Part of a small language model's weights: 18 layers, 8.33M parameters.
Each number is 128 + 32 x the weight over its row's rms, rounded and kept within 0 to 255. Layers, rows and columns count from 0. Numbers have three digits each. The size before them is the row's rms in percent of the matrix's.

# layer 15 MLP down, 160x640, rms 0.12, rows 0-67, columns 0-39
098:090130150083104162097123109125175169105141111123110123102136097103172122114045131115133157151128156121107115072136135249
105:132107105152139174146096078166132105092112076156078133144101095169136092175114119084116101144112082210112125111118123183
102:128085103056119081087079109124101120112087155144148116107188156107114170110188132171111154167139146134124121217110110173
099:184142141071091158044065210141166100166120111118121123162075097162159153138067102139076094106093132141113117109065116120
107:124142114146128151129120096187109149059147102123146152178111108171125198113177110162076149112114077113165093141109136158
106:164184138147114167134112130128125167097115141103059145114104080082155136153114175110129129151151114137148135146112152171
102:097178102141079127144185138103125101181055151109109131100163128127073234098126139074079125128127117088170113125091199172
101:097139042174106119158123163042095122107125109118153054114116151106095117120109077143104085135127127125150085168119106169
094:169122115149150122118122146160140136177117121117074154195144154063128051137095102139142140172091193190135081148095105158
098:108083103096143075084114166137168100140141140132111120124124096153158084117172125132140131119141177083150129094175129111
104:119082131179097166124187135111131127121133150169110168164119055122169138114152150170175123096062098099116109092120108077
098:135146099117167191194048164088104101158141128134143127089115139179151124088140106142081173139122171115153133140121122139
100:152113144158113161100128113151138113117156127157090122164108113143113125080148155162153104057095136080112142085134137042
097:123131124071143128149116165128078100127146157118139126139113151114075158109121052135107146146122100125184128124167052084
108:054116158133116164163136182107129112116166108132100121169116164101064151131136180177146127109078113144131128141107128161
095:132125159195194099138178156118112173145124137122136146105103208094150093132141179117156101083128095204098145144089143139
096:148071102160182120095124170117146080072123117164124096117140159113118173052144080170154195125150179138092175129142105119
103:132148127130165150140118151175115132189150152132157189099130144106113084082183097045173124107178145107150130122179075153
099:089131137102199130067145176125121134136192145075053114127103132194092114138208098135129209181115129141102103088120056162
097:130149102147197119177133100032119086088143160126133143056168121090124124057115144102125077071159134117136145128134197094
099:087100129102051185050031141146162150120168147171101125144132130073110124168103086144104140112134129088102115102168170181
095:130159117103146119189160090111132030112108136094127121153144065122088140106127159144113127161094117110082092114126083171
097:095087076174165144119104048080094143208134110167093158094153179142088144118147185153133151137129104137121090180203143121
096:115108160116130086087109106126084113083145157109153129067134105092203141174109131146067121139143121127102133114129097140
099:106134116129134140116157158140114142125143098111106093128168113138094053134112106145113114140058169115139137084082125111
096:155155130132159186137157154104128173134094144091145131158127146150065167146119124061151190160085159112155104147129112227
101:051119127162115101112130146159133073119115175117149154164175152106143090120130113098112118096154116154136123153166084145
101:135158118115088141102144137058092133158107133130117180176088142124187089100150127139180105138116154133137164178108088174
109:174140099151118124123119116067099104122129109093170155146076078138075118068101129149102113125185136106103133078190204102
098:153119123123164126155111123166119101075137119138146166132075147103106115161091135129168107138071160086099185126068113145
097:153077107121142068115132101200158128150119168167169076131108107081073155129176166168086173118136113099067099151132094119
100:115174131124138155140128171179135193153137156093155152145143181174097136174137102094119102155182077120160126056135146179
116:172110025129120126134100141146167091146121160168125103139128088142072176093090129116120145154113112133101091156081232134
101:143128147097112209103101146180144121105157093137128113132139145153081104159128099106154180137150116128143104127105133142
094:139144163163145108164129119149112152170114150107143094075178169091086119136142123092128151116167194064139133158132104108
095:145161081139166122090208052124143104114077146126147120138174096132123142127143182154157093098081089154114119122155144108
099:100088129146139145110129163132129124164133154171077158071177101130126143133090123115063131135129145110172144114129085115
099:139081173159152072124052123142144122118134081137143184168167130113113135123118118117138147140127127107116134072148077120
097:166168148073146124158114155075079167137147139078127183106191083162129162140131101159074174091164105092149140135099091173
094:130141089135104105110112126103135167177110126102127085075148080121092219124161145143050121131116178136159123172103172146
097:055132156131160123081170168135178131158111151134083151124096145145084139204185133139161174108108137163170104148148054108
098:068115149099079115091120145133142165143106096124133058109082136073098142103164122065158096068135098127135093116121149125
104:108159098187125155126133094102150125134136106133166103075084124184111155080053094091077090102188074151120120194077160193
102:153142120102115156126120135148185137109115176090108102131124163122095150143075119112116119224116104147154083136106168116
103:141130148052122099101148142089137132101128163130145119116130096134121136112064122173166121111149091039207094131101184145
097:146135113082080058085174134087135132128179154100133118169223114079093141180170114145117073135137130150100108210144110113
092:127132132150106137128153158186120069135134163110168056041146141157120149198153148142145174112119146112125159166080119143
097:131086057141156093160128161152087140154055099135163044122103137120156086149048149170132141137124078159128085132118134104
096:166132104175126143128109214112097107113121099085133167192110153168171151197096128093142123151159137128126145135148105176
095:107112126122119133128186106165169147142081148152118102116085175119119150191204170095113108077113149119137153080111115127
094:131177137049148120110115089191125095137116156086102176095142157131132103090102153184192156116162087072117115121088062106
096:106160136161108146138182143233175105122175155073110144151101179172170089154145163122115166072089155085147149134125162175
095:144108116080121081098133186155108128106083192162166170087181161099152117069041133117112121112108148119111109169109120193
096:118091099180121132119133090109147170076174137147171127141132131164096115101151119114106142097128152149116159103170143106
099:123090110167111144096131153121081136149120090165145134124155104158101153186109141077061133123112069081171119132127123095
097:096115197093150149118149087143128096169093126117088152150103206137067115105128119092150137088138169102082157112110095127
100:160122215048167139091134112107114159142128091118138135076097095169156078179143147151121068170140111168156141164145116107
098:109108102097103133117116088135129131145136121126105094055108088152065159158095129126127174065137132128125119164176081113
095:110144072120130119128155103127128095102109152097141216172146051128128164152136119058136103158137068109204191150148202125
100:109164184116104081156090144141148109134068152134128133094121125162058123085083119090075168163176071157122054172107130145
100:131122178140083140135119153185135128066164130140153139136129138164171100116084096200065156141206084087151094087175166116
100:157126132124112112067219151116145152164142141125090149060144126131111141068150129104119091179089123117162092124163075122
096:153126069113167114130119087171107106129147143137082199198179129124078135116105171134139063136079074062086142157136111149
099:130125059093141107206090101161176119127087103130109150204093107117150171130142161203079046058132128152163140137144098088
101:157087155136126177114130111118141093129116094141153128094144126150081107080154082128108126130109128128154159136133120113
101:079089126209137086110127106179094126107137098098123041144106109083140144134118130158084134081152148133188186111165139133
093:202123095180130100134122121170105104139140181122136153101147139057156156100182074107151128131077104138131224124126101126
093:123138094123119091179128111196099093123188109107147135155116137082095073183109162073069084198148073155102107139159085118